From a checkpoint of a small transformer trained on Wikipedia.
Size: 15 layers, 4 heads of 64, MLP 512 tanh GELU, vocabulary 29520.
Each number is 128 + 32 x the weight over its row's rms, rounded and kept within 0 to 255. Layers, rows and columns count from 0. Numbers have three digits each. The size before them is the row's rms in percent of the matrix's.

# layer 12 attention query, 256x128, rms 0.132, rows 68-122, columns 0-127
139:153086170133085170074097135168073166169091133109143166081107158070127159168140111161157108092129131147083167166129134146143205097175096096161153096153155183106111141126096162086164169097133138140074126098123129154101158130142166140153078086111151082122090109162099103153129132126192136102100200104088105143117029123172149089124104126126125123127125115093089120163111130196136105156171
107:144069107194096163104111146144123118172165128119135133111134087157131164108161154126133134161121137083151142163109125121099148131143078082059095054168164117147134134128134198117102132154070126081070140116125166093095129145165161081139123103079129138142068110141159126169140136132121088179061182135150112162086114082129197134044120146143126155161152164077201145163111180123113117101109
118:146205148102138169111147113120153131182161119100148136128133136164142104116078085162162185112178084136164148084063105211134187151122126165083101100182110101066152159126100183099126158134123127124137135096093138081110140120116142123083134143108116101068183120093126144137110124039077135080110177157125149157110146144178124129086119133180078153147136060104138132102173170131135140112087
103:094129087104137121139160074134140165138165144123091129121136144172150127119136096120067163156183121204143138080101113117108141155088171163148133202138107119120091132121121157062122115128152063094190126121145144114112110062124150175095150164132145179119198132163153143127108171171098123134117142127161099146087109146100147134157156104122083135182066103185100086046068192177132146111137
129:144089114065118160137124143105134109137155174081147116106103116103126157100103146083082151213086150167126089155174130105083116090109064136153167145091161142174147098143106046186121118096157109151196091118150163109139133105126104092136189155158108164132088191133071159162143113160161165165163116168124077118145147142155125161110171104112136110119137132167171154151097081115072170103175
113:116177146116084088169141139134124127198125143123105164191121154189146101156112092164113129138141124170102104136096097128121080167124162183118140168127108105156096080123105110112095058110190118138096158108151129180115125069106123156116119128086122142102129126114102134132130111083142107039098168108110194063128144098109070077132136191133185132119092206132067112118124167161170165137094
111:167129142102146135087128137121174108158123109182110106168123058086145129134179122103108117126091114103176082111096081111096144116102097130110111091123170056122165151165106117102109188092086144098099083059091135146158107118130115127164147149112144148118104159158158132169112085112167105171065106116107138137168214097059155149096098078162146145144193190133094158152099118082069163109123
118:161085148101110228115191109116124074181196146150115169096127191094104105185123159118174119113139134157179082148103095133110171140119088130163122147084122111056112110155061107145092135084127157171179127114109086151059137125104085118117119167130129103116138160162164122173087154115130125081130134146087114166157098156170129136130123116192122150158138097151055126143094102116085104107107
111:144138117146129138120199117108117094085141122152100089115131191227183129097083111118071157124145166109126170121104119106097101113126127133153117173160121135095107136126129090162165141178118109108144118131139112123122131164139137100109055153184150153132117164091163139123106123188118109167154108076146146170095172164139163160151193066090033094150153152181161105104127039136141140087122
138:122134155150103039148091139156153176165127095089152092152107166147136150127151119137104068205093173101055198140154158072110110101044116094162147123126119147137124149126159139161144128094133130234112069139102141142121120128144129176106114103158150082158118098150171093157120077122080150160168162088091127123172102142082138101178144186111109107120103139144127129115132134112141132140185
119:187123102122099148133127094140169145177150072161114165192136122137149072167165137139184123128153081150184122075100098156141141148141141124090107145131128038134113112150065134117104147127143110134127071139102139118078068084116136166090155126111131132127192114110124152156096131070106124082148133190119161105170151114090091080128107162197143172115128102141047078076143126115079138159161
130:134131168120129098197116108164079109188118105173143122119073139132125071125149127102143097103074085142143137090084130104124189168070137111137171109137121075158131170178115107117139113105161134114092094119073066161149175098134117160113141122117126042131125130118125154110099129140185132116186134132056124179162108165119086097146158128134156123067119089158084159187168191088145100104082
083:193161106180143173109156104098143165101141133038146140070168120149100194094081131156110137172140151178152172092090108119128079127181133116147120176114145154148147101103122164151082117151207076144142091144135194078145151087120192095132127110124103134132158113101139154153130085088142161102175094177139127119109155143176161156132098158187122119179116131132139144066076149160123150149142
121:142145094113161105132095126122143168099056079174155094156142121020177073157176126135158133092159108162059089105160116129163095122138122133157159116099128141142112096165094086089117149147115152149152084093141097151106090055160128106145104168113137150155139115134132117084149145192170125160136075113104111137170091120109092152202115041163143132126127124175088085111078107118127126132175
123:142150144080135219081172131105152082153135138113079126085143120148100162103110053106084145118069140085199113080133146158074146087108133144083102104161138143117140189147161117145144159158148177087101102122138160132137161153119117093144120198120133124105105141138167094155110090089060111116076125181152159140080169135152181166103097125110151124150173164098170155130120133057125163149100
139:090173142123143070088168152133081126137158103157147134158123138171124124160080096096175166141159089103117128120085094057133092168097153121102134124113121083100139146119160159090158164178161106109101135145088143177124124096126075197137142126164133117114147098155039161112166143072180144176165179177136156103166119136133126130127165143106142102136117065117075068134183068100096169174111
135:097185150122100161154154139117089148114089182102109105096102132129073115121147133127116190083060160128088129135119156159127125122091174096081103172089139190119132139121118138162103141098175109140094144087135107136112121134110185117111163074167117116142135132101114118188152107186118108118079186083158053084113153103081120128146101157142123171210073149098112150111087143141233125113131
138:118153168078136093111149113108105104099164167124075145108158096118159137126111077143163115140175113099140144164170145114134074105115091152124107106123110127086127167090186118130130116126109175110132108161144176207140188165099093064080108167114190133157155160077087069141156123122114096112085127104117196102174109155175126158141106169100139085146160124141141054139129025133131153150157
122:166137080082170034167086110084135162116124126085147122116110089079153149132096087137089136170173129195089092103159106179139133177095110139161141166132123171164147128152071117096115203143165120087121113126131196135153136031116126134149192135114156158083119147146102118145149128108127118156121108114154096059152154132159118097140121151157141122149157128189127069081126138161161113115175
100:132091139148098138145123131140163182139170140089138121126143124135096141116143183094109186172107149148113134116199104117073132135163120131169140148112159131151146087149059125170133099110200103208194092153153177064110140110152155166121199094103052136161127140126075196156133130158129140151187170154161075138158111120117078085121133122111154097090098081109086144145115124172102121097159
081:155125089192143156152099063081070146060077131114120107121150067127155169066124085135127130113115098134114176128105110098191116139154120097126159149181149137137118073089191152118175095139149114137091110140150144153179188140075150112168125147142144189182151108148085126053153127138159159142138103139139134127110144194133189102160131134115146059128092165132140129066121145156180156143127
115:122119142178108131136131075118146154144088116093159100173169170113140084151165132130049144171117151106104159121090085172148122057169108145114161136150117079165083168201107086188085104127122160117137103174159092135027159189085156099126129154118092121129112103067129172142125134091099149103112089169091140136095109177150126105119135093101074133102124146125148151110064118118181145105142
139:172194162117055214095102133116136136156065118110093149128106156161112176126130140158123177108048104110099092112081115196113156142145157145055071101162168161154170164122095107164147132102166117154103106090113100131149161151122133136142152086126156052139114105138100156147142070109104111124070203128126139150094123146115092144122110118111150134094094103056111105161125159109111161166117
107:089134107153123042200078152140171175169113111119090119129158034132149112089189137140107138213132107120128088118170125131099072163058148140104113098139162088152170169124151144134080084144142123126107093097106142155137121098147116125119181122049134140162134090115116145126148134151028112167107179127134138086151118102058115148135120158149173137147096145104168104137118153119114138145130
128:120108112169187119103143085130105082130167105193158096097151135076084103162140083085099105116116141099143140109099147119128196160055085118135132131124106078085143134210119151057142192152096205083098152143121105151122174122147078128178125159134105142117114108181162143122112133058134094184158099141158085124140126179141191121127143104151120114139145149131122152138150155090158110105057
093:082141128119111040138139159144130107062095096170119131167049127091150092153139156115100113132118111087060139160174130123168081072148097100138152109098123121151127145115173099172113144100071165100115172110100106107116089179137121138118114091168155145132108155082122139099075144118136123109103099081126140090118130094113091103105143153098090197096156180130239141159130087130170105109181
127:118154108097141142119130136149149191206113160110118114128103178102120139136138130106080104147129167179083180111087164160123137063118082192111112128127111161156113101196076146050138158146178118081058109067171103127083145065143135080099081137109157108092144123133109109133132109134176135149093158138132097186090101116160102139143163099112113151119109129175142132102068159150194143160169
106:125192183082140129148126143139118110153092128111079120090140142156124157159112094179067148082100163161090106128125100103124155124165127165164135164199135152108175127148116084126141110097124169155106145085108129195151164116096123151166050157096139119107135139146139087100093091093085139051101142145098206106095138140138125152168140156144138122142094204098077143079088167188167150132081
126:100162112089188139142106110120173153163120128085117155057103081145106141147177093160057099145120109131196141087153130145137205131131095150179131163135091170165135121108130163104129116090138175086158157164090108091155151089151105171155137113118143110078151094158171154103063112095130115101126141166108133132090117124142107123120079187051119138072146080091145166076164207132134146115132
131:134048153103105115111140140131098104119184171136086116086118118155129152104095157126143071151185161134193175196140190107093087117124145117135122122085112133126117152107158149129141134150122098107104151107122216092163118148121145076061141119106112143129101196117133048174127148162164118129077134080193115110143137100121145128091157126169168120182163147148154119177113070173118088142067
123:087150097120136103167097152150178161127045096161088129067113134061160141101142148136129089162134121133101120126132161138135111130177093164180117080123138143151106082156128156099129169163154144088109146081126082117170123069179100051096060125082152101145119111130130097072154127170150083149135136097129109143080056099168106177167136114093167148100114137134186087157078114186113143118140
127:053144115128152109177173106094164177104156099129107155178101152160146076075160099142102176152126121135102137094167137129045102181084136103105149140112141110143103167111156183161108166184186118106148129155100126082121157101170136104086101113149153108154150081136114158149120146153095056153141217093104059084104083144137136165145118141105077117136111106139171086111150140152134181096134
103:117105095123135130140105163150151169183152147128210098185131164162177102150157115127039183145169155132090105169142133160075140170117134134152185174153088128110109085145066111121114142132089116141175167175124131131080072105144108171110146115114116181089106107109130160136105157161084089178126171087165124109090080105104075138160169081136081113125100176145076109072103124135141129107130
124:112073107133152133163110136135141146136193095147087132080122099142089099134122113116150094132139082142206150119182197100114181185089190095180126150080135109090112113093159174118181111120113112116129158147124128058149099090171121156054134085135120110113153135144151093137104181173165082150184177100147085148158090109097129156142105169141173106150147075163092100113177154147104142096106
096:184136119179107122153146076136093082099108175187098140091133099122168126064084159152177057058183120160151102127118123113168108142181135104133142174134154102094108116063183128173077088143104135178109120112121125137160127151084156098119093077117160135162185160094132105059168116171148136131097097111096176127108186153119128123125127166135135128124100171173148134072147106191135127132116
137:108150101050178129161180124095033139141139176067094118098076113158174097151149147120115148096098117114164114167168159077094105103101128149141134201113091190193190155112155115122130084119120124108131107141126142152117139137122143163132134086138175152126189111102143163110103096197208122098083095134077114115149166130118143124138090150096087142132122110147094162098144104098195134124153
119:151173140126183088093090148153147145123133104111143099141139144112110205129081128110126153142150138132080144102121105107119104122124114164178089148119129111090093128162149123070192151106157142173142059135151093152151111095128140151133044143165114101089157145149140130120164130108079188158211127144086192147115135151130133155217132134131076102105099076161105095088057087133120198116169
121:161157114124120133117130150126175114161125119111111072115085136177101198072156169127095118191089183116147134148099144076095118108071109135132091151066131143107117085144183137168149137061127165221121084152125124148140127141140134120075159079162102064145110162125176117186170049120091131191120150089126123146114151116068138123148125172116131120102090168143153154108082156109123148096156
117:119077132104176115126108067121113169154147103114125101101141093090112101123153114131118058146185098133170176135166171076114175184073110114149141095119102124116164154162153177095096121118095115103131114121120140092106201120123109099074167172094103106163129132125201067184106122124069099119127099111140072153148053159164165099112096156181103133169168109145138112150121156129154062120089
122:066156100080126147151111110097078113146081096093124113093097116081161111140133080100160136128108065108129163134175118103199145132131083107149099101118092170125163121079212166150156132141148121126184159110111127087113150147150126130109145186150129131129193143113088147060132099096172175072155104168116080119135086142172167125110115147143088152095153089116162152159215106104191145116151
116:166105159134144119094116141141037089083132125144127127099086089125136168132125082128176137103149156122102152164109105085147183148095160048138181110133144114071131196145169172123133127127073088175062092077100132182176156101080127161152117098154165132129107141104126091142140116177128152102121079097148131114132175129108204070145158171137136127184153150178141112152131165122158104106172
116:135153172067163113059141183153103090145100137128174114115073137147115178164082072119114123147141149102103112128100111108113159188139157122155169128134123115061147140181153130117103156102072107161087095110109129175188148068100111130139115100163151116084102142103173089171154068140084138083122080102163157114069164104162139078121145195138114155148133136150126147175086190161142094102094
123:164150076117132110135109106086144112130098107134150095114104110115111158127069124152107113148090102132135154132165129110153135177123127088149109120152125169155209055103119095130185186082158140145114165171131153113204149139140097234121222128142109168141083150152104128139085089096152098193158088093184106114179151150117096066109128139164178110125178147120137139162145162120113115110137
107:219175130179119126096137134109117052120172122107173108144148157132097141141041123142175114108141173104125146152079124240186134120109103149115066109129114113143145088082134136106202149101125143174147173150161098132148127177149138158113116127158097135093106148131091121163161119073185136179159124113113114164163150177143117105123128076115113059098167106144150150111149128135111164108162
095:072145132078115083149139120121145123131095105184107157181090161137154053155121119124093095132147149104075139125168118153150114138120133118130134128119083108144070214172118078192144138130138120085169122168116106108093121141119141130103161134149135145113146146086100134154131149075107085090086124113162098113174116145127065036109143171087109191093119084155151082170152064128173070082152
109:091163168090167141113163157120074115086135126109146106122132170100086129170085054128143194063085174114086112139149118141089114145079162149116108144117140150064186159126165089095181116122139143117132163117193112195074151100136137130132106218151098159099097130122117108163162132126135123108192094122168084105167078110168155157171087115142119089158103134120088169145112113127172170120146
117:167068138110133106127117128143118046131200160132105182106132090120149123152140113145166117127120184115175076088182166237101157141088109087176176126151168107116126177116110098178124126122079198147098093167105111210156153121117120108137134087082196122098094137101138133155056146180114099143096162146093144139159135159136139127116119166105142092103133128161121122126149137114084117129156
104:106132110204072134189192102097126080132083148149130158154142169064120044149126113123113151134105143141079100132098114198143135118107074116098174167097111124100080092160175103148073115147126171140117168149150072172029140143123125094122131159101112149116127109191103172107137129115143133114113145108103045097118119170151136137137132148154122133108112204151171176124136138134167145114119
139:158150132056152191150108129100081172123120114129107116164098197158173116111120167120148125080102080136093108146124133103070125144135127168077094092151122164190155144157098085117145084092123081163147047102161111126125157127143127105098113160117124093167144136112199079133134103205123097101099093110075150211137111146153084124149121060171120137123117117150091098170103140074105096144133
110:075193124129141136149144155128106096162063097153128114114050137115136119107119128074125103142119068140088167152079131026142124111137105127151125127097107116136137092141146162093128178134155137073069137077101075118154125116142117114155075127182134109116196117137089148035115116151207163098171114144104141142047140129128143143147148149103080184109112119132165134156140134126170136074118
116:171111134159084082106092104156125115147182207100132118155167155119107195100126163106154157177140118139162123101103191205170116061102111154045114121104136118166137182122092113106095104101146133156118105110126167128075121192086160100096187143112149111101118151142123130181176132090139154196063127145117139149153155154132130157088122074132117115112111077135130140133141090076111120173174
142:134100144145102201156095137102150113088118100104156134150128096101106144112124070135114171121119135154084140148174075148180135141145136075179116117142130155082075146121052088203135140127123125135195144113137130084122082148112159170139163184195086171113072149097112126166096182163077152116157079146157104099102117106110133116148153108176106153216155165109160136127126124131156165063106
108:136112088098143144126144154127112119178189146153143125165111187139176098168136133121112127176134159105135074177107175190079147162172063166118167171106061119119137062162115117127111133114087185166127152178126097185070150097146054081073096128105109116107117098103136142113118120130114095151108165104121151135070111124186040112108153148103106115078109157166105098122158121139116117140093
118:159066123130101141112124114162118086116186125104083141117136138209134179116080184129154115133149146142160152134141133150127122093194123128189102157140117159149120099080059116184171087108117107176181155130087125059148073165140155170138106084152121106110124172163116134104069160128183157152147151158074189163129141136125114138127185094124118102097114115099127118100178108179057120126079
100:160162161097122174130194094092104062128151105142103126137096135085123145088069092098196138125113085138108155126119095123145136104114086104093119087130153101094116122116123100148154186116138117152109105058128138109103178144113131075067112201154124095106106214158116074182140082102136117127115134136130122161133116181185160161096143132197096126142144132197173094179152123127148162085173
# layer 12 attention key, 256x128, rms 0.13, rows 68-121, columns 0-127
126:166136184168119167114161120167094144171072157117142125104111150090163150140127086140146112140106112144081128145062099134149135137184113156137142134136084149111090182126094180141117197166152097145055140133122122185104122103109104147155122094112186124128065136109138088150108150162154083173140187154089103068140092142159117058099108107079157113130165117111098131100123094075119049162195
104:173112156201113193147150111118116147142108160156136135056195114134104167118118138109143088110135080077162192129055149164129144122126150073087100129123149097136121059153104131145132193218128160091057094106133166127178119128141066126109138142127122152136058069062116127144112111115159175163120161121114117122127151098115131086126104135152090169118113155101148078132092130099075125141138
111:166161144116160099149177123130153089170139114131116153087166110140145112116088107122118147138159094121151131078000124132113191120156169119065128142171136114096120168162096105138075144143132142118230080185073100114115167098154129098104139141145191123075132129082140075162141139101071162086158097109161135115161148143141150069116093139136144155078095119140178143137133116150091113125123
109:129125032098166112116160150135157169086123088112117108149075151140139117116135109144098156090126143196189147109139112165161179125108145145146152119096157143175052122109142117138075107070131094126206085164155096147073137146137181107137121146120123124129181117151078147137187139134085104101115088168102095148138086133057183130189076153086145096096141121177160139114089140158121163158115
118:121089070124088164164048106137126129153139165116124126086069146098084180104123147089115153169124121158179111116171198062133104089100077147112168120083144137165089116119137112132164108047152133132173149077158117113104125109098081122159161124144084143151110156177096188134109114121200170121159123110117123130091094143137127144148241110097114104165123137161158116130144107098132180128136
112:091140191116175100134125117138127098109161176120117209145123096138112091186146092191105174092127168158116101127116081120120100166105133136157149118165182115147149095144137159135098093126135102144111111201106138135110106092114121152168087136122173125112154062152165097117145189115086115041132130087148113081181162109119100146121061164124131149110065140106074106181094200140170159114109
111:135130085110088130082149123128156097120172118138093160070180094158096138093144086097132116169126133130152154098122097131101123102162118084091142124121149076137177110231120157136139157159128147134061051124178163112164145147152099145159096145105197149113128069093168145158110081091182171149147086063116146134129170107082121124136172101176091161183117172101094114138166138124114094081133
120:165145105118138131156180130115154099142137095132135219083143143164153117083115088143124102215126125155124110078128054078109181128160124116160168146072115129097066138161072150126129092079105130164191112143162085167066144127092074090136130140126177103118133170097196122177072169127143117085153141137129134156124115114137112084159141159146142107166146166086112181143123126083133112100082
107:158126100124168150163122168148153138130102059157102081150124135166151148149080133070092140139137116121172135175181146130166123156104130125138134140142091103128149075097156107155105164066063101089148171124165105136093131122113168097086110162158118123113133181129070169137143090110085134121073117113161162120062113143092163184151181107056122085127200136196151102110140079175143168131079
126:137101175132070125085152156161116159154156126115098113189096160119152173104138160103126131108093214087082159141146146091127085120070103122205159104132122138116094139097129156130160147108172145178120092129074159139159130101208138176163110144110032137122111182181155153134084102123110134133086151143121086088189134146103162083147155152080131107157147120158099136079115134087161144086125
115:158144121121086109140116149139161087067146107113126153123155121169178075116153105186134113155108146122111137086079087121114169101120157112116113130144158099128147146157084107102153082135133147149217025200140110159131134168182178128130104153089172138108162071134167107130104146073106143061195090146101135153196140104085136117149083152195134141135068129101103125135139176124146110124116
125:150153151098144091135170159196151117163135079136167101133032136150162132118120098131113110145086152194107144148122101096017087063104106140150206135165143107138108213096081124137132132133127139177105116130062111080145152119089136182128108087110124117116117147106208115128116154142135092130112164083094120154121147165152120069146153126105134118133145144149092197163137160118131126114107
087:130114114133174137149078119134132132078077135130148106124082163075071190105117110127140138132127154146166104128114161092192129153132138176137084097121144187109072071122128130090089107098173105178255099101127158146133143131107184138120144105133152117118140172155123138111191125109095147089146144219134128089091152148116170130190113152143131077089129147166132101111096110191105141147126
117:099148052113070115140086152141145099074121046076134122140114135157166137110192136174157160151089144184044092151147140150111107131176125137161160129127112153168147150171132116120139110126126122145081132135170144133114103133190150116149119167097133091145145113138087138095126081152181029157189103160112120191098088115138129180138116053148121126182172121157109112101146106108118120094155
112:089131125122142148101160101092153170163130150182102135103181122136085139149106111063099177113150092068165089037157113084155131118145108146051082116114153128070101135181149089152090181127101138103111149083126146107134137128101078163126077153163182152078132107107166124159153142134081188106150126084148169118077177147138150047120158174113106131128166147119136128134150111169093130153097
127:104102123084123054101145106160107132129154042148098149173166071110160119169172132108115148144144143100094178163069109105128095155108130132054132154150167095133141176089145168118182166126113143077172150123111114130146110145104168122117130121126192144119138119152072136141153175089140120110069135082129106101163155144074129149081116045072135132101116115090088101137194158139150163099189
128:120160200157119163120178148112106122177132187116091100100080110121130174085150120099140134067069149167098100118130111132088187203157112135068185134073138135103079060127133122159091114134134116155095113151115174160090124130078132128105140143160115151151151183104100120152203098134148180141163106123144063137143174096186131133101058166178145107133099125126129143131094128137173145155101
129:079139103098098154113082105118112121106163124174123182168154156096163127183133132138108179112136123041114094169211170078186095171131070144065090124126064107131145127091151128145091116114092111129104164093121123126120117114166113178119121159130229126094119193117111123163133167153106052111064172147183164127120133156121138127126118150093138102123123140152145113159144128104156110127182
113:068109031083124101146089144134141119083148150114128124157056170075082160138127101164148171118153133171107075114158194147171146153162112161075212137148112151141095121163129149136155122120174099174169094172108097132135150104141166138150145096099142144115150092186067134095189146105116090149094088179112109079149087150080148089140130142124157114129127108197156132120124134160128142092141
099:131097119182131148122073097121153157114109175123148072109064134122142149096148148118135171146103154174159128127198155085129078108079126139171102115131136129176076168072097153105199117051174119178244121125149122143124115117087126134142205097120092144165130140190100134124132150079176153110121159164112082157140106151148136131169126114118137111148106078146129130109086111105094116185120
096:111130075135132134131084132142131138107099066139204036177051152071137155171126121126098135112128133152128120129166125130199092143117072190139086096157142169119145132091142142114099162095128110199111168083128106121145137119064175180145132105113108104110130175124079145096209124170119091106106160189129138114101133163122161145202096134112136100083165139170113170132132113154131128145135
116:111117213151093134172059136195191121107106082144159117088115114138076134116110085117099154161128127076115102110152129124152078072154144151146123089170117120154122154149116109147100105072099170162145109121103102118068151149144151121126191176148056116105119142098180143102185129124091139053174091155136135126097137148161118100170147187066153116092183123127153182121090095121142121136095
123:106144222143118160100155120102153150190109135140163043084101084141153162130094158107121152131111104167125079068069114069104105144136090159092073132161147146083144173149111116143069191157137110170116094141116137134148120149102094158150144146155162130119146132132208128140198182121137136091148182045143132119121154135167128091105076118107150095126104123105125171116173107134116098158157
106:075102104133061140085080121111140172102174134134106137144121126124103144108175164180139149075103131101106088132166190127118063137091141095128127110136209095180143122123107122129143112178150170117094088127111187116218120110200081122147118158131128145115133106097139127134184147105092142135082158076101128147167161111116144141160039140175111137148063103113155099110099185101090147100138
121:115122072104149084132207127160150120132130048163185153161103162105114114152140077120111142147134097089113172096153081170121112085171124141100167119134134106105116150166099168106187210090097157145142139086115107101115154124084136140113119104099106111103142123083148136128167124158131093146058121148119107115101141153111134038155139164111133132090215167136095217133143112157110100088080
102:154113169126074132156132146114113082171146167103108168130132115154107103082117139108141095124114108090105138196112125165090117112143146070109152133120086098125209099152159078147140079144138197082020134179101174112142147161170099094113143157130073138146123153134124131106044076119121157162145049124111161124157111094137104175065174133135113156124095118090136091152117147101168160109134
120:156136164122139141190167150164118111116126157093107136118112142157077134122139152108099170123098101137119154092028174102152132102115122137070205108118153136191057131150122126130092191136165143083083070147139161130040120093139117098168084143119156118106107108166139125107154090133137086172208118116066100127091110116153127104079143123056133120096197119152161134154120096116132115124145
106:100154154117206129099151110147131136136121141119101168124138136101111127186115068145136195084138162173131052147152073102160118171167120155154112100173143151103161149171122156137075149098129091201092161158107133144099130087101095117173098126145186104094168138121186107152137139178017139097110132082126185072128154138128119110116100160108138130127158150113063143110108169177118102130112
125:108137115089200087133194110156150153146146206127126149120106116105080090118101116116148115087139111125163081058141083147122161050107134142145129110137090194136152190122127130157086128141167188141185111136056132088115141107156116121150124078154119132118148087176153144143081145161089123166138099129070110061165119143139137072138120165100132127077098079084157162122137152176084106164146
124:148109100142147185128091143090078145146116166137095145135161193121138157113119126125103085111145115083157169174160218116145163142133133107110173156096115093129048017073153141097133109143110076054105132132191146118166105129093137139122092065098195149139101150139117080132114131144152137174080150174147128147134127126102105155124150132149108137140117169165145064170100134077139111160101
119:128131120132119158176155139133128126099086136094129126132085180141135145103115202164115133135118096140102115160123183124127095158147147132138164132128131141201144116114140096142104182190147162065057141129123181127132106121176078072146063142113182106151105135181100119111089094165144038219154148098090117155074094101175131165084129116157127135114130135098154080118134110138054100093160
119:093098117154137133180139168155162173123121086145123096175015151161166145090129156106140175091077135126132156115190151180092108184099170091104125137135118138151124101136115095172102168110145138107176107144097111136142134132150128132087071118146100152146118177128059175151118171137110084087065118115136073121174136150104187121141064155086125076104106111165177114140134129164080166142159
106:102142121163138116151102130156118141100141141112073161127163081167151092144147109107126188100159113122174120110116107214101152125115162120187186165140096128175118103154094135150180129097083123104171100186164145165077114086190076048126130131124059125136133029141101126146158118101119136100106085087160123060159098091106112142127101077104145140159129086133125082085110131121123165160124
118:110147048142143121135183138127115168151146135123095145181108135135167106126134121132154084108117135128181167124176129146060205132071153107161151148108093184162097134038123128105176125147143096073188122147160098132136104143149148131108062075081140131159130126150112076149056144119128114208074144141119083140166103127083158114158080150186122127113101133138123101155141166138070136159122
097:187144122109142131148123163111117068056118103116208102145116172084152133126142153150101051115136134147126093173166142141177119150150077150174113149121102102130179089086119110113083089131108066149104131120142124123145136150099178151110115068127140063098179200080131143087129126169112098094122159172110163142115154123098157198184096161157127098096084151179098113156090157166145100112102
131:124129115063163144180164124126093131142195205128078108132090125119134132118125080115163114072097169126112078136191100151084181122104064120116168120102092148184163104086139151107082098128119152179119152155111121133069135136151175160072129075188143151126108156165121181136136120164111167127136108169090112123127169129105115158122157116069100094175121114112141159200150153132185174168154
113:115126116078120079054135135151162143111151066092095137154165125101157135157129164071137167152133202163111161146073140075155126174093154173162143091144141126127106198116142132129150112103144119149167137104124118167058124121192137079154122192118135129100176154168125158143115087102114100147145109096122155097063108170095119137107171110059138112084154097137118125122137075169084121059184
114:167135164153099140089166128127136141177138188127114107127141136120131195080099186053096089103123195098134167081143161052089115123080092116167162119048144113120112072090151145148166144101125142166129065108124160131124125113155084139133132149125070137113156155211154160154114054121150145147137130058121105105115194122104133118117165176125081119136091163145110158123084109140126127104123
120:133116048131162139134152133136154158151124084148152110149067205111135158097121086170126111116117091084136176101188181136121148119135110107133164102114102120127053126103132157123112123142128136185189090110072123117133162098173139164119124090106121117123121167079165067118117133172119065134085123210128138165145131156105144039167115193152125112145189171160143168140095138076113102150112
113:152119085116118119171150095100109056207151137110101093126078163102178112096149103119114126161120078125115131132096148143101182091118092097131112124137101148109192133076161114114108102133150178162153178117052133103118152134144123140070118148141141142150114205140081108102071084173118155138197117159059081125146125146148164138082181140153126156102121110110172167140156112102144205089173
115:167150135101155131046172144113104145157118076146155130128088157109146159131131053123141112120126140138083154162109099118114155198162102142108173155099092073098103135129184152151141128178096115170029177110064121158186153135088120187132130105099130119087118154053133128168136092150097165172085140136123184088146140123092162087140173112147103127124126180147091096127106171100172133123111
117:154132155105215096080202119093122131172130164130111171124136121127139147135101064148154125125168140113142135124076115098099156196169148144120195125084145079097084126184167120155129123190085128136094128151028151160143146091113105121143141099140135110101127098107169096177113088142087143141132097065169169078138149103139139092087213123138095150112118154116084086133095176121130143125130
115:134106027136124114106112115116121087164101159135131075167051156099119166124084127121103149123134109152142136096174121132138113083118062123128081126171102161078148129120150159082185167137127103188152113144108101096167153116083147181135167106093075161134159144220112071085126130092181106154068160139151112081158101158112115119176140125180141119137147169167099179123136151172143132148112
106:131126163114104101134065099142141107156125125145147149153187066102124125166089194093093141164183152150108130101070103130141119098115112159133097127159082128092171149120126151108172178096146050105153130094123048111117129107120148139113165134095110134103126122160112104156201122090197108171102189112184114099099119172158104160127166102086134116069172139190161156126154053163122110116154
097:142112171099099121143140144125151069148147140123066131156114137169164079104096113142124108138113056099093140118153124137082152132117132089086173162146108071114146145156123081156145072117125198098125072208055131125128153166163173129100144164120083141166148129130155107123068167103096129089153041115115133180157099099141104136085177182084161151118085106119148142145094142093187154090115
106:081134131095151118103125099113122148157116099148067167150130119108127142174187061155153255099130153135111118098188111124112153204151105161106119101113141147107111146133150170130134140088100054124100222098117088167082123074091095120108130182151146123132127119099108123182154132124124121135099130104215085098115123149172101123094108091120139126130193130125111122114137089146127159155162
111:091146151104115150117103133142147154119164144177157202152142113121140119159111120163165116135122113104122016084213095123139125084136111141139142157122066134130111205141067112162178133130116106150072127123135106142159130136115077168127129099147170115064105097080172158216123173140085107139049158109168175084130105153122139068176152135084133106126113125152132124157137166124108110129110
106:126116150145080116208112158146135077145128115139187195130079104114101094119159148143102143145099133111078086070147101173146082149156103133162168115089139119143128109172085130176147143043117116168088160140128083139107146131092085114117132127137061079126111165080111154075178143141114114096144119127131077109099124138183163172154093196129132115088179151141130192136125107144153168074070
128:139142109108142173147144137110146131148101122130129070114098157207182147107089133142117143116110122196114143115111155078038141177104085113131137100163145147139122112123121103112057110165099101212125115159160112133107121119176115184113125153144138130128103144122180115104110117158153058076156182121139180231099136129125108091116144068114102104221174154131123165127137110086161107138143
107:170143134119161109168216150136100079176130147093125123125085155137125126115116127084105096145113119146116154202030102129078129130115154125110197134113149109133180118121165127135106155150136198098092146111088170125108143136151145103108087133136129124155108163135102142109066062156138149159197082088057136143099165120153118161081178107130110144087132136086125134171146162151137189048150
113:138107186111047136125035135155134123107177136135148112092198108102107125116154181108107120145133099093158140102077179069159105072138094161097114159108138112141065144123093130118124096109142082118148091107199133104153151146150167121114177145132122125084131130152132176106195139073192149139131167159125113158116127151132114072126127136073129110118146101189182187134152070068154119120137
133:131145091189107143104073112125146088173105087103087136093146105149110117107123079106137143177129100197124111114157114171123163123131179146145123126138122136049113104166159075153141072113117132134147168108129120149136135118100106092120140192101051171158146146108046108141085106129101219126185072128175139104135098108165115123148143133190147158157095134112138062103084115113113179132067
103:126130170131152112209156137134123101118158155150137216159171107174136097185096146143136168106173107070129111095105106120115122139145114102149187160092088102207174106139084136147178161105068152117156118169112117159050111088157033083120129124116133099110112054143151153142127136168097064073109155083161144083116129110155103121083137132092112128114131114105128132154144147112097115145102
114:173134144140119133146076126144114114138101135106128104117176131130139117120087189106132048157166135169174119182121124118146166046092162115193092136162107171114148116066106130106131112098173090108209137138235084119106090153096144111127157088120141135134141146214100144124055157132134185118099166147081152128137085153092099158154162083103133120120100111141135111124125115130088137146076